From a checkpoint of a small transformer trained on Wikipedia.
Training: a variant of Muon for these matrices, 7114 steps.
Each number is 500 + 25 x the weight over its row's rms, rounded and kept within 0 to 999. Layers, rows and columns count from 0. Numbers have three digits each. The size before them is the row's rms in percent of the matrix's.

# layer 5 MLP gate, 256x128, rms 0.22, rows 39-110, columns 64-127
100:501492509462536524464496496480545484489479465512492543534515479497496464497514495490528542481562535473454502519518480477479511523475495530476495552506468495535474518462511505500478492490530478
099:517521498479484518498520460489484501455529521496480510450513498484485452530487489524513511553506493508496500497466497484472499516468524478513532522474472535442516492511485514458572485517496465
091:488490480501503500491507469485512448523526481495546533518471477531500469480512499516483496490499503511478537525485543474509464459525513445516544507516489510522478472467520546537493494528534529
098:495529501517490519518523497484498511506533513484485475533514516510528477535491529513516488510472474530462501512467475522509566460493525499492524472477515482465466504540460520528511551494481499
095:516491540529478473522546544478481509486548462502524534553474517526501519485510519478501552501514484507469516503482493502516495494463457491491464506452530524470463517496545516488523506535538498
101:462501479482499506489511462487503466487483479500480508500493479529496490530471429504501503498468505517502491520529516507465525499479553503493516464512480501503530519479518487493454503467495551
101:492526529507483507491503464501527559503533511487510505492518416510505481506487479551511501465519519485524548493538490467511477475468528503528524534505483498504525555537503516519507522443512486
093:518489500449533524531529490452526485481498465510526464493533498465473535494519462454494487452537526487465514502503530462492480514512475477501514481480496471489481527497459527478479477480563496
104:498462447522491541482537507452501505447513497537508474462502455468502479527480473486546493526488481521503496554503471484506501531474504472516466474521528480471484508498537511460533510553532515
097:500463509499521484508482489537477541473502490501487497505529492523483502497475483478495500491427496486487483469453461514460519446505533492512503475493478516467462494488516485552492551492519487
100:495542479499473493458507518504481539485470481511494528510523516505479488458462489530512523544536497524486524522498481485511526508501482519557510492543486499512492497463474487503481499527513496
100:548525508495465492515510497481509525493488498487521529482508506490528523499471510487469521491535448532490529472512508489558517546541501496470479528484528516508467515481507486488549454472481491
098:455505534468477481522480510507513515498518511502500504492554493453511479477497498481470523537536469553476497484504517509500489542521490490546476489494471440497434438463476512473491482518499470
102:485527517524530491521504489523512466439534519497554491496454495498499518546502487481512505502496464510456506486481516488503490492469461519488505522507485536469541502505499521455538490498511493
102:475473502480500461494525477471508518500477483500503517503522493481491480450516511496475477533470528518476521539518507468513472542487488507497495463486523522463545523479500540502493527540512500
096:494498501570492491469492482493537530473501508522520506520496497474507491497482512501512495455489520495440533447481462527473511494500458525519492559479474520479528523490518534516482526497514500
104:538486464527528492498495475513541514503539542478493527488514501512486481519495468496491479485496484441487521489483483506490562526460516485504519511522444547500505544496504479502499479480501510
109:477512507458489467535496514494528477544486455494496523500511466485469464481484512542492501502524466523557527485491507519489497501475477536479520500487510509513519475475488494499516457519506478
093:507519502456478491512460479533537467490505553486543513504487519559491474486536517450469534487471531447456462480494473522542523550471475505500498511509541518542505482485476494489511520473497495
096:518486501525511494480502469490500460498501502472503478446494534492539492533473520529474492495515523532541529515488522536489503540518542515468455483497549470510504506442505476486527507466539538
086:480498522504493484505546562450465503542557477507490506553510483463512457475521504487500507421509497459455561486504522497525490517516470496540505518509485546459501515534470474516487485510462525
096:500462497523478467487503536526461480537515466533510509508511509490472517535516462481568486497500517517509509491496478479466487513459512482495528454477488499517511483518500470490505521455470545
099:489477497551475508476500565529474506496470531474520483505518515492479523512503510531526523506521487497487513490510502499495486514477541500438542485463514524455496478500471501506480501457530505
107:486486496487490479554495559491506523496446533504484520488519463500483491482510498502494507498529505492449498515476465509477494539553492500520499539553513490485511510521494525481485510515536521
103:479497487506473466487470489539469501524479515479528509502463503496456492511489480469519462419465479493493473453474542528529519494505492476513483484509510548517534521486490523516484468472567502
097:528552521526483524483519476503531508521476470532532508502534508542492503484539478538476443445474486559520499460525526499535507469462492491507504540529466494505532486472487483488565511461465534
091:490495493508499519504502531463486519481488504469494507488535512485505509480505472477489505474523526517493523524497469523480505499520492547481468485527463483497496471520538530480470460474505584
089:494486496514494515530502515507483490481511468499466511493493495529528434493543487524549472523504516495452534471449487503508517525535497535520527483501533524515449521511522477473477527499492491
094:514476538521516497465532428503536544474521517454495548463512483467507489521448483500482528514528504498506503511541503498513521476498491501516493501478477516536477467484527501523496479503500511
100:523485522489475533515493507484446466508492547531506507490478505517497531439409473498504503520528475464498516517462487494523515506472514504509520481539498486495517500542533502492516504496490525
095:550536495508467454521499509527521527491515513505505486505483557467438482490497505510500532518497467476481498496544491526472516507476514482459510484517487495483492517530469476484503520529513533
093:519469479474488521471475467518510536527522519487561541492449527479503464478499493453530550502530492508463471503519531504505477448532519470505492484468520491518493496482537512474507536509522478
102:517546504528490530501520488474511567504525526508491523524521478541492437513471485433526487518457516488470491518499488477500466496504498514504497520508500495505522531466476522450525532541501456
105:496539521489474496474506477509531508518502481530484502510467474496539479523490472524487519485506509500536478563553502498515476484506542494513512493476498494483465490543489482517519490582480467
105:539495481438515515468523498496530484442509489460486499530489505508546428504473521495524516484445505492481482500505475483507492475482513520457518468473520503490518501512496484508494453499533485
097:524460503502511445506501498481468526481509492480509492517512531553510463534499543515529521499515448528516483510494491482495518473516540494538505485527522510483501469470516540522519546470538541
104:470512499521489497495509491496499504533480501509470530499472502467494498476446502527486513479509481517496559498520508504474492518468505488476495479532526509528555544472516472505482487465495550
096:484502502471499494496485551494496467530482441538510473490468500493500482528494500495476521521529495492547491523555501470512503488498498499511501490485451510483473500490477519510475524467500470
107:504515483472495498472505500528503471507481429513460482537494515502535521484484508487504492477491477506520532541461531512530538454502530510465503461507455485531494499501523474511502513486499487
097:491496530514509475452510499510491518516472486485482481488471493502457525485519486507502498544502495475496574502521475493527517498521501498505532507493540471479575501525469470484502487491562508
110:486519534512492507530430501451488514503528531474478511575491550445466464497494468505504501476513497504466509506472493493524505533468525454496525496475536520533465518529524515440515488488552499
106:521486514528427511477490551468516499493521439499503522500478492541475501487515486490484488529521470503522492517485488497478461524520501499466503556492482489475498512475514469483475461512476530
093:517493578446499526506484498507542532473509508497541528484503444525489496510505474539488512486516520481515533498519513495488493517502498489501518514531541528507543492520486537517537487496526472
098:500510492499488500491525508484530494478475478503546476444487530507470476487499540518505527500438488501466507469489516566494492537524537478505495526533485531510507491466514468487536513479518536
107:515493482513517498518557539473511519459487516492448505492515472517492480469466474487482532456527477449472540457503470487484484491548505487488515490489513501487458506513504491533504524534505497
096:490536531494502484516562458491489473522458487493508516556519497485494487506486512491543544528432486468496508543489483504501493487515488471496488462503482531463471489485503463558505487491510495
102:482531466522511493494479500553481513466518485479524486534519460497517468496507499499529544524500515514484516481498507500540523501489510541528515477431471509460514455493499538510509523515491484
105:494503496505444521534526472467448499455524495484537483533468506517514476466505569467553514509502492481499557486469519469531487460481464484468470476479520522515510515525482498514517502521520490
103:541537491479475501500515460517450500463466474478488496444505529498503453494519526506488503528518490528481487510475472479516491522503465555533498472493514451469501487498478471487468538491504527
108:540482495455485519487500482518482497474501477536489472530511493489510481503465501446536496506500538516465536495501546497521514515514519527552534507497482468472508484515507547498523488530511508
103:495494476530508486505522480522495500466480481473463494506517537512523516475463527520485511552567510552470529435516491548509527544529511508476519496519485524505526481500452502528493503489484523
096:525448496473514541544491524512481465501504481517482530472528518509530502524482516512467509502505522471477475539528459518562544469472489469459500493482510484472502502488506544466509518511541523
104:513496515529472521481522479582517473503477511510482453515481496549468481522520501533530512525507506465510521489528482527500508485469485461468509528485528538507515485519494486538470483493460553
096:498499551489539521447492523504487495549490475512476487518485510513516496506508476551543521511539489483498535513500530501514522508493531519463520558497516488463493513501497481508490457452499450
096:523489508505489528494448501549509497530516445506531527498477524486528462447494524487519511521476552530540466503505491482470509487552496510501502470511468507516516493514477525454484545478479488
098:501499509488501483545530456482478504491516466472506513516487456507475509545528510455506521484477498504514517515527528513526500465527519497506520471463492559513483447518514507502502552522532508
096:478437513485479509514512515551512507538492476501486556483463507509509478511473478468492483527525509468507547508488495499513494529501510430491511556477502538548511526519517482528487493483474440
101:484438564446484489499557509480504469521516490549516521538484496489484496514515498480510512504505494473546539530477482509494518485482503504501454477479525542467505518562487546493545517472561463
111:493522466530502486489487515490497501524499500489514454493447456526505472507490537498489547511542482451516480516516480510489516534471474514481482529459517493464504502491527511495506451522453469
093:481526500529497489500531495517497492531472474514494489458425489503498510525551551505506497490488531536533530505501504486517492487504512565546484520477528460524489505496473502453567486487511491
090:512498534452504533516452512504522508504466478485514490529474471501475516541488533474487556485475494515469509515498475503500484470496509492512486479510516489446518522504501513534508445551445521
103:534459520470495517478464542478492494454519503506478459483504477516488492540507439508487519533512501462516501468519516478481546536492520461536485495509480497542516496478498533498490501499506519
101:521499540456452488493515510519499470515493509475487465508488452478459476457475531460475492490566527537510483479509498551494485550477449505476471509514487477453464501504497540473501480470525558
094:509506472476491487450514513487482493569505489482545446489518520462551449525509481515495522508478476505494491454531463493485513540500503506468428474517468483486524507483510525493526507430485517
100:513478495497509519482468495526502553475511528494466510463461520509501492488538438511484542468519480457541510507500535456506486502494491510487466459490501522503496473497507491516486508507502526
100:526518499498482536522512459497507511450504533508484501530491500500561478478500454494520451481572505459486533501493535471483513537519524518525521531549446534527525506491538499489509495485505483
106:465499488479468484486483516484510513548496467523510487483452537524459473493520512511509455511509476535526524499523507482490461519494524476500471466491496495510560474514491532461515512547511526
091:512478470498523506512491485461463530471465518512484467457490463443456511532504492523517502526480524514469509494524512474510529506510527509526470450488469494506487520452480508466477484484544450
107:524488543501470480490531519502503521447495488554502536488491474429538477505514465488498545512466494521514490486520466493559545536478531515462491495485502475469505496499525545503489460497470492
111:494474506537517521492476524488510562504460450507478513470521543536488489510505481481488505515492485510483521524468540509474499446491498487515500474510497493537477515513493453450489424522517502
094:484513507479471495482530538477488475500460461497542518478484496464519489463474478486527500505498488466537472479506480480530524510542535548494489533490480483511501500490525489515507492512502530
109:512486486485472496487537507469523490496458487506487506484499506530478477504507478496520528492477500490457489512513463501522527531525483477467491504555511518518507464499510525506454449489481570
# layer 5 MLP up, 256x128, rms 0.228, rows 39-109, columns 64-127
096:463480517531471525459516451475513519527542526553480496504505513457500503511482510552479499522502486460515535499513514488523459532462512484505521492471520465520516542529474459479512480488490474
100:478502490491464529512514528502507504509501469498509486535472524510487483526496509528490498481470479491488504479513487494517491549525502511498520472529511533541518501495525506493528442461497537
086:497517521508510509487477479511482522488525498488515488502513487501495492532457437458456495527512495476498489470443468553501488478503483520539492505492465537500530413448524520487494455474512522
099:519551501472518539495507498530483528511493452506499519516499460466455493478512481467531493509480504465503491506489499464507529469482510524513549461497555487456545470532544560481507529516495520
093:467479486544527471524499478482505505490498503459506490519525509468513518519530514500438458453458494515526513507480516468487521465500521480542511473488485492520470480510494488503515503526452516
099:487522535537524466486522535491520480516507548462519496524482495519508487528494513453503510473509526485479521487500497488547513519568484506460491490465482492475493540538480544540520517489468481
096:513507468492486548462534530508490512517525497509522481471513514505520527538511520538465543491494497520519459494490532530526493508539473482527476514439505494446495506462462465472501492468513510
096:506513511500479527528507508490487483470512542516511492490485486507519438489484555510518505471527493530526508490481475488506491610484474540498465478519526477453499512496475520506544551517491501
107:535468515526497528540479507489504472493473528468483474509515472473503517494514510519495480514478489508517493515471475520519521466507487500500503479510525506537515500465485485493509523479473474
090:487513563495524533513450516548487504504465509536520533503500513465504513478474510500532516480459479474502487484445478511470509510498542450463537485483511485498479491545485474495521491507501458
103:525489465492477553476462511507510538514506464456484531480476485499506502524504539485496477495525497520478471506483450466513513511510467504503445484472489527517479481535514503502487518519502508
103:502564507539505528488507501531464514477546522480487427510464470465483543524519512524525480446527465494496491494519500532487490489507505515524483465491500549460516485533539506510446495516507500
094:476479534441489508497488490507523475491504503497565517532473506517500507491450476535519496500480504468514509564517534487527522516483503517516496437475524530495526528471502499530510532531496514
104:530525530518526524467497522490439493523498488516499468520485515539497522576498485523485486515480460519527535505460514500521543494511525516484518494485503494485455490487497502529489476513457497
097:490502492484515488511487525493545517480460527505546496510458523521528484515528472473483482493461488499449461513486525484513469482465472492529528517473469516535517483524491512477517482488520465
101:453481488472491490527548471498478499506451516487459526499506538512529519508516482479540475522477496515445460465499450504507486480508496510436525522504522532500527472465498488539524540517548507
114:456509482466485508526540510495487492498470475487511512482470488497500550506494474469523487503471489488496498533514484522476519457496508502484521551516521492509512495483533526517459490516547501
110:485506514512455520497481487499477533495552523514538525470510495501555511491449457497489510534507530488507466539497512504553491538456513525526475543473480487531484530471484516542468481502479493
098:520536537518477482463504481518563499489533468516517458482490465543509533473508524513482514521480518495497491505493475455504474512526490542536536516493528480510464488526471500468516492486517509
096:493546512480513492564531484493482495479459557527461500473531498494504546485527494493511489481501520507485487483474547525473496505495463498480522493515502461487453457497462478513542462475497482
096:517480508515474528530515492527479505466543516449511517498508496507548469478519532474504528534560484536477504519439488504476492470481516510487454512479536475526526491520475521484480516553496496
106:471477498505503466500492469514458496488536480532482507495479483514526474511494509499479511529509467517516498491548495505478527506471533464467491462549512464486511511483518475466451535458513507
099:518507476467453440495504468509463491534504523511467499513499491496479504464494480472491526535524520464494513523516519492479474492524423515482485544513520495517505493491512466489525472484486517
101:540539492519488489511493524492511504532506524495514527454471467499503497512497504475531510509524486526531501510525495504481485482511467511513539511464482514512490492514511501432493440485526509
109:529527494563500490505474496503537506517519484478523498505512571502502498484477503476496526491508507541489501488533477488483503477509518534471477467485487439519458453494499572540491499465454535
098:499432512452486528515530529518510530509437505515492535500510570517501523491514497502488478520478492537502522467508489510469480504524475485535487471483514442473522523527521489519509544525466536
095:485523482538478531493507510512550525532494506501478504515458505504482488509510486478469494452566497516514515511490471508481484422481473470527510458515501532505507527501488510521507453492525517
104:493496513495482554486554507477462487488491501544453516491507472486526522496478522533475492510500498517513495465468457527498499451500539453458480482520487505483483533497518522492461478537489481
093:499514459549511535494528470502525538497458476482491524499506515512474500500517533512508508551506533480457502464500532458491499527494484493514539548528528571465487468488486499521457471518513450
100:494432527533509443445520502472518502499484485494515523515498507492474528494465516527499492480540499480497514536468445491485515518486488475481519537482462506532524501499503439513494498507525485
104:557515500514490522464539541456494514536555536543487487511503486469492465513499496491505521482491510509528493485542497508495524478490493522492490477551510506499525496531462544487471532524462515
094:474493500460424513481459561513490476498460505492478496489499477479492556462491533516505506462461499477537464521525510481523486441458479458518510468515501488484492486483492482518483511525473452
096:505500518475501460476527544506519486457523497507499539509526531511496499543462472523531489479484508526500494511467481521513469430451519489519498472485485535475505476482501475515526485527507528
100:508490520544505466509484527526496478549472516489513530479539542538470516512509488500464470464532479516542525475475502504507484464493469465544476497486488466485488517460445505466499528498498528
097:502469502513453488515462527494552502461515490482500557521526506512502537518481523495526517526471486524468504526486492483496540534500488555487517502454517524486451508512516523535514485516509501
104:494555489493524496440535520488535541544488512495511490453534496506548492572487499537463478530503484492520464480456487464504506524491527510513493501505498475494510526522473484514496475458514520
105:485457498525514471501506465493507534484502480493511560514498530505524509515461540497477498537511498491506485503519455470490502470501498501484492503497518513545536484498522507496534490505530522
102:495519517550521528531513485517546520510498515550504511511517537457517521504480449489502479502506503511505491523484474497528521493529475495574516508501488480519481521479524458538489486455507475
108:506550509455519500503505509522527524527473483489477570486505479466486497532471479507481541485456554473462477526537463492538485533571512501522512518513517540507482463511497523564514458500503495
098:465472483538500481496511481512484501506504473542511556486518491524455503492522516530489508487508503491499493495495529462498485537555544490513484490498564531503511481499518474489571513518449477
110:484495527491523471470525528512496495477511436495518529531489485539548497489519463526525463520491529519537504509516530479515494496510466502544554496508505482493517502453496483523521520482503526
108:508547490491509516493474491494545507472504495466510510537450530493503516498502460499518431533529499502502502521500457516446501518472485468527494467470475523511491511523506503470493467512459480
098:490478517507510459488496509572502506487542498496494513529453486517497469541472522497482525506504494478524540452523480478524472555470494462506528502444542490512486519508491538501549460519483495
101:494494520484518531494512467478507450522481536459498492569505497507474526490474520473456481505498539496494486556532512545514471479499499512481501508549490539507526513499539464514498517474506542
103:538507475509529520446481500507533499498504474525529511500503524506517465511483510554490511458508497500526526497506513520499520427513502493491508503462490536471510487524459486485522545535468490
105:482513460533506509514509486476556504484516523505495517514514498504497500478493508485523514454538480507448471480518544491518492503528503501435468526436513487519484484517525509513495504467531479
101:487487519490475514540500540501484526494507496498459532500482526504520547484509526441467533520520489513498496488504513523510503483480448485517495569524536506494518543548501516537475453484485507
108:546475526540527515502529494536476491502502471478455522487495537538524554497480535496460506474538490489499473477503484512518469495530504496470503492506521489539484478517496476481484491492509506
102:518497477493479522523477502525500513470472486436508504485506557529472472522531529494492486496509465502468520525557484487520494518512511466504468479471507524491522453522518461479497502508468497
098:532501521531532569539496459465546506455522558460532511518504481474461505502504520528515508530463505500496499507507488505463510470541497521455508507454497525493497502510481478498505480507443476
104:467483480475457503508521549475536481455465505525491496532529503518507526490502504519513534522516468492479502494495443512541495486544513469471504504506479558497550507518514483524457495527527474
092:466488523493515480517488482514470498548510500464537504485484468479488535512497540492472501450500546479520502529537488539501482508470512457512520503500533519540517496523506520521514486487471525
098:447493499476479533492503482548500531528520444467527479489492500453467500525483508491503512502514483496476509493516488515479506501521513508488507477525505507495542502486541479551490482546454548
098:514458504461475502509506511485511486458502489488494472505483526544479500506501504519504502474478469557504487506528557466519516521516498511500505535517514544459479504487498457478506483502508463
107:470503480507556535488496534493472532508494484520520480487505478487528524482480514560469472533528480479476446492464472505499445526515504509487556509464519513495500493491482485507478486537506500
104:481488468479522510556475485546522503501483493495546528501449504510522518517524481532533499505478444493501510449514488447501523528519500494470488472463513484496521465480512541516523498451495469
099:506504457511488523503470456517483483500473546506520506486523515505513481493546506531502540485493509486496518511516482535526487527467473563485482445529496450510483497496505494503528519528526517
099:456486496490518498540496487490465505496474496468512498502502482481487535491516478517463460441510515508524532482504487501518478462478470470467557493460472528484528484485497468518499561502503438
101:570503500529482494491482507519465511512508529505555528500486488491540439462504475471513505511511485531510473534479491461497485486499503518514484519483493472501471515479482457488507490491481502
092:518509434487501502511510542516494492537504543542424504493526530497517516492484461480512510508478456529513497491503531487505502522494523457480439497506480495501495483508428497508479520542497537
097:533482524494496500528527479483462474509505470513466512540517492464483508497505480509465521474462486493514483496479460484518493512469511508486457464519497537554437487513505555516527514441507494
097:533502493514500502486513537521511518500441480554501488516501457543489541492531488517488497535500496531465494519556529502544480499491526487480481513491508503524504503501526524544522493512441481
095:491479478518492532458508521460524478455538480513548476514517464530479496480461496533485469485488481509491531512562555459515496515488517491504500491497528455480534505531498520453488469502492490
092:499516491485469474519521506452528499492504494454515499507540509513496470490480491494455493483463498508515486457489484463487548516550556457485503454541557484496471495467530495438482507483468492
103:480550520508514483507453518486484499496557500513504516484487496510546476504499511503477523469434484477494495465462506501520500513505512475525527489507442481503485503565509512534494507527527520
102:485473500477461491518531482483490494515524531535466527492515502449529491466497532516534487521493506486504527525545486495464502515477487493535507518520464456506516515485482471493495481504462490
094:489539496534520484488543503561508492504483507495502534480540499527537508509519471444487508510492486507503494498446521501520465472445445504520522499488490481487495541503503495544516481541488492
086:489477525519497538537445539467489512506467460497548500484478464476499511470457529522489499483509457481496487547506540494490487480501508556477500525472459497509523488520466476529472488486536511
111:496523501460517457495527456532482519534478500517495489494476510496462543516472523508489449481489482481499512495465531501504508508490477502479512470488472493502470545509524478509500494513528532
113:490489501498538529508489499520482528467504507487474499481524509465480459516531453531503473466493506509464497526446469499486489555532504504481494477443493545490468471488480519479462475493501524
102:506472544478490506485478478491524484497511549531479481523505514466561561471522488476494533492531485495517513496456540502523516493531473514495519510557516510547485497498511465492532531484500517
# layer 5 MLP down (transposed), 256x128, rms 0.104, rows 39-109, columns 64-127
100:494526541477522531454479503484525516526521460523481505485543512519514538521476515463492514485554507512511466496463514487521470482511554474467515454486512475503510482521522510501547484468462537
102:467461504524507517512507526482516506519522485484511511514537506518488514513531521485483494466500525487495546421504504451492500512526527490454494532482490496505512485521460490497462520504487475
091:519507556556547462489504442503494530509493480452548539489516517531464498478480484481538505489504491493519488525475511499508474508511520484477489472506509474496526487494471506490478495524483538
100:507487542474476490503493518489522540540476490521486533466501506519520480507468522498471485529472482459513542505471494538501477520520482484463536505494549552547508500511491484501517511481486475
096:490490471535549539491507464499506517510483498460488516477492523466464512475482502450494526482496511531440513541511505544499504481527456495536491528497470524489484507548463482506497468537535535
105:513499531536510519475507517532500502495514541477448539464512480472560480505512490490512481449509532517498481510481490484483482492444456544525488487522470474465504523493521474503480487493464552
098:515489540499520470462522482494549494435474548519499510486500512524475548515525472481482497514480507448507490495490525545476490552494487458504484532525465506490528525540490466474545476541510494
095:493474520524442464513496474482487523504504506486481498462457513488482522486511532530509551544542498490557520497488500500483475466499489484476502486512520481486531488494501527484526491530468498
095:503535512473498498472480543459468478494474559479503485485505457455492488523505466503492533498524497500501488533512490484521543521501571453515454489527545517480517519522487479503501506533501495
093:508502512528499504457510510473438506464504531505553514481470530503459532515514536548500450454545480508511484513470508483481469463480477545517521491499501516481507517488533465500468493544468547
099:492513512495477521541529459565487546471531490513457526456503492525487493457509531487497483512493489534487488501466505470475498498485527484526469471553475523527531479471512478482545515486455512
095:505510535474516549489511494525492549505466485508500530478536503524521513513480459479523470513454537472493488475488507534532523472498493485500555543509492523502492483486495478492492478505506541
095:519522477538490513486548487517510504494495515480551481479489482512512515483498504454486504476496449547522502510489523466492444531453482502550492532464511470513486496484547501520488525456448517
114:514513489507503509503476540523497505527490484471493469479507520521475469504442494491507504491482516523505523515501495516477503496513503516498543542524544519475488509536503516483485487488501484
101:565472499493425500506470527497503533485485530498438517483500495472508472487536520523520547503516516509466452478494493494453476538499494522490494520483479551498484509488505501512469493513488521
102:483470516481492484459492495477507488493531574465513473509522534553517521497533481473511520471516487483489461494516494523537511474489498511452446507490485482475532506507524538504487494533497523
118:468514532480502515474479492528463499476475513517455532479476514500509526517519475479555480543479473514520457480520551484514496500489520482485510516509500503485508472476504549495453499486458495
108:508508498523467518501493523451507527511473507481500478503528516467480509451505505465493505548515482474447485505501523480489488533528525509503464520484452561513500497492455453467505521513497518
095:517503490480515494486537473474495499514469477465461488539520482450501507476530491468511532540502517472530486525521507530508520499489532492471492472547522481495493519537499534558486458476456535
095:527459528518496505466519534483520479450499493487499496488503463504454531478513494501488496542466527546459503460452521518517512493529554492539543470512503492530503517455495501495514497475494532
095:506471451519493519495508480523478478497536523513503481519502532540490511483471527491542459474483503527509469504491496499506481523532508538450480540478544506521516492439478503489483530525524474
101:524512431484540516480468522493497495487480509530462473524476539486494514465470507487494512488509500522484498524514542460486505477479479522458459486525494497481488474526470497518497489517488548
105:523517516504509473529508488509472454496522501502517461468503529500497434506455530467454481487519499451518484527506531541492473521509492505467549496486514484491487593501503475489499533497485506
105:508511496482533509482519519542560497495470451506476475477511501461478551512460538504512512469510534486496548504451518478487520480501496548521489504478497538475493490474467489504520510480516522
108:505494488542445511453503496479491518531532485486501486499511477423491504528495516528529512522485475493494525489499530509495509525518481530532514491471550502448481528499518496518478493513515451
099:499538484516542473467498508519570546488497472526482515535498520516513496486504514508498477531528494494490479495521464502534529516522486486489493500516532516505491500497492516506472475481529504
095:503462497493510499478497472511489518489516534474491513497461450484495520418535504505473502511494521492574521484481500522534509479495485491476483568539506465470541492511511529482529473490477485
105:532461490495516498494504469553523484477462520520483494487518467489496454489480482524497521537482506482501507494482495514552487512500534455508521472531498519476501543488523509477494476501534507
096:516439524509533503463518493521510484467554519543467511496477521512437501448475495486514505493495486550508516510484519502497536479502522503505483519495453532491529496478508506532496515465488529
094:519523531433496493497528490535478515502484505468484521515471500480465578486490522470484455530499499464470495506446520506477521489500507525480508482496513443454517523504513465533507502515532493
098:517499459531537542482507417447509565492496544499514496491528481510491483485504460516481498524470495517513455460500527517532503495467529468520504493477533551552513519493505516535489497503513529
094:487491525503482485487524514477474509508508479488466501525464480517489474518464506508499517533527451509498462530451496459505491574554516534496504499482485514473477469531499501498508523518523533
098:466512519547477503462518514480549490502528512505483523528489544520467528480478519490523525522487497518494504469522510516511552536520488501510471466489488443462497506548514536469539501451485504
100:477522529479503469565521564467485465489492507529487495508515492516528497471500527464524478497496510503496465439509494477529523521495439530494530507485491501470495523527521537470412530508526531
100:477437493498505520451534502480507515528465523505484486514510483495462555495484459479530540540545524488506510470509498529484515511465509481528474507520487559503520536499445515501515459536500493
097:494498497465479501521497470523452513575479478499513533492489523514477500480506530549482494549509510490518478508489520513502527515494448544471500464493510500493500491504498513499518505503497521
102:465459519509537463551441496471503469505510500508523522478524506492470555500471484498542505515480522532504473517524489514501447531505512487498528467475503478506516533510531535504434518473491476
105:496490483499501486466495480483501488506509497517520524474532539483497533509537496508507514473500500446485499539443504459525526520508493527531509475494439496499505545476563501531497542464472514
111:539511481529509495502520469507543464511468529464538439471449492533468461542500497490468517459497484495496468506480533494514495529509541478484445463483473521509484499477481496500534512514475503
093:505506481522528483472501498489544534488490454498461471544459503477491496504538515465477514461537490529496536503492505503530513464500497479492467484534500521508497534503523514503525550436493481
109:556491503442536486467492485461534472532518490508511514506470508528541483502498492516521481528458552493505515545488521470510491497462479468508499475517492506503534543473512514509531457506477502
104:449503480469509498464505519458514517513446537502489527489492522527501509490458511464529551527496496526500500482531566496554489507469519474501456467519489476480465491505517480524509534486438530
091:491560500474489506526464518504525544547469510515465502519505477518511469436497532511535469499501492514480502534488469471497533508489494471492487531482456507508475539510496470502482518488474482
100:509427482496454516474480503459503487475469535545513494506528508502468513481483497524513524493529522479492502541500517492513505500494515523496548515510472539516511495501528517458447493501474521
106:529478468518497462496497498512507480538527476487469518498483549498483452525467536545505520488509472500489507481450530543474489514509477452477497512476539521504486541521497471487533527528493477
102:516527466513520471505514507468494494535547521465538497498476470545508497525489483455482476529504473486455532461507540484510562475486515483491563481491498507497504446498474542522464505496502505
101:450492527499533487531494480481535541483508522525476546477511512515519521466534538501526546485486529483495518455461494540461542472513479482520485499488522467528486450481499553554490493451503518
102:521513492479511522473506512520522461495491543514515523525488515521484488495439515509538513506484480497476522475502535495492497519514527492506510454502534498510487473509467487488484505484468497
096:472499465528477485501498513504484481472482510489510491477468541485435492514467500503496472520480502508504529498484500527511487515562483456526526528516495518497506466497504478464505511463506507
107:444486491534503494505474543466505478499522536438495513480503516446467528546514529467503493489511488512511543475488532492517510496515510526490464502489487502496499502532450512514516454524468497
103:516510499488521527492488518535479543503479543497511485492517479574518538478519517481556493529526497444522510510461498524489506470477499515547522488523542490509440465498524537504492457486451517
093:471500523466518472489505501464535526469496517493484501439498501471495463491553478490522511513534510539482502511479523474504513511525504472511463490498488489480485492521546510455510473554509476
105:474481509475504493450478500544482548521473496511495499485513517502542500521524491527535483506492493525557484465477481532473512551501512512480472533494482519512509511541474456519471480495536507
099:549517507462523469515496479455465477494474534483512507514520474511504519516534475447516507508456501496511463478524556499499495525528567514487510527524510502465510511451529515459483480456469465
094:493496538511505530524449534467547470526489509497507498551558483506511441500485436497503509477504504507536479485538494471506481538448527496490481518481541520516512511530522482491501502500502497
103:518488500500475500483517485535494514452465466497503554509481517496502441488500532536454504527478526496497485448459479459497490487537493476501458490499506476502516476473488547525512521514519461
111:488483499507494499508496496478483509529464530503503461492528491473519504508536495531528500517546510512528492495472464537527487483498519544476492455522499483475514536501493485497494489509478501
102:533481456489512480477457508460518499519473526528511485517475490508523533490521489499491528463474474516485501479488526461502533526468483506456535477514483459453541526488512559475498526498502502
098:542490495506466515512515477528497447492502489526512484524465498467490523536505491474531501523495503482500533484518485484501456508540486501468483536520490513523522544486527531512552494484479538
094:504483520528494510502516477512503493531461485473504464506489505484485515522533520517548514497500530459531517514545489521513499521453516506489470492491512475528499490475527512449492518545492501
096:487448515499492486512478483493479498488541455539500513473470490494474473486504499526495500582512531515496564483444506469526493473475479499515518539508466496524470456513482476507550477500496495
102:510449445476508503477501515483490496509487473505496497481492485491519491474472466494523487505521486502502496507519491482552472524497529520465467498482511518542505570505518517550481466509525518
099:543497527521452508478456502486487523522547527500467497485508513469492503504486535536536513513502475466525477455475507472567548503460485485514447494515507509463473505458493484548524524492443486
093:523484524516504557500518487465498446502522510525545517542473527490478514553495507477556504467482468508484497507507514501532532477524524463467489489494549544484551489526523496502498536502505489
101:542468515525467485430502494495491531541533482474505467507497450522493455527524500501557521448515505521492509518490518533481504537509557504544460505496527509538504535520477509508512529493492468
100:516521522510528482472476570496509514549443482487418519516476492512488529480495484498479496530531518516497483501533487503497500490500516490469494501520489507530454480519492503495511490463515485
099:503499535473545492459538483500483486514501490490498509493479482464507552457476525500507451487519514520491460506501520483525496491502523481502496465503516519507519469525530527509524531513534473
089:471449495523479553505458496550515502485522501526513508523519529510509529478531547515507501536496464510531509483473534519500448482505491443471510500502507478455476456514498542474457472496490520
100:498492458519487479451479480488544501509465516495502488489494496530558497527521483467542506492492498494507492490505550477499494496497549518557460495536467500532524522528496459512499502526496509
111:479495545486513490485505474537479499486485468463463493478495520531527488483506473527489473518517534489578520509462515517537476499542486507527543565515508494507495530466463471469475485515518540
106:538456480504526485534475484507505512545502496513467510523507498516531522506534507500531543492496513502518505509494488529499534462506498518508525463536509528454513486486533505482501482476547494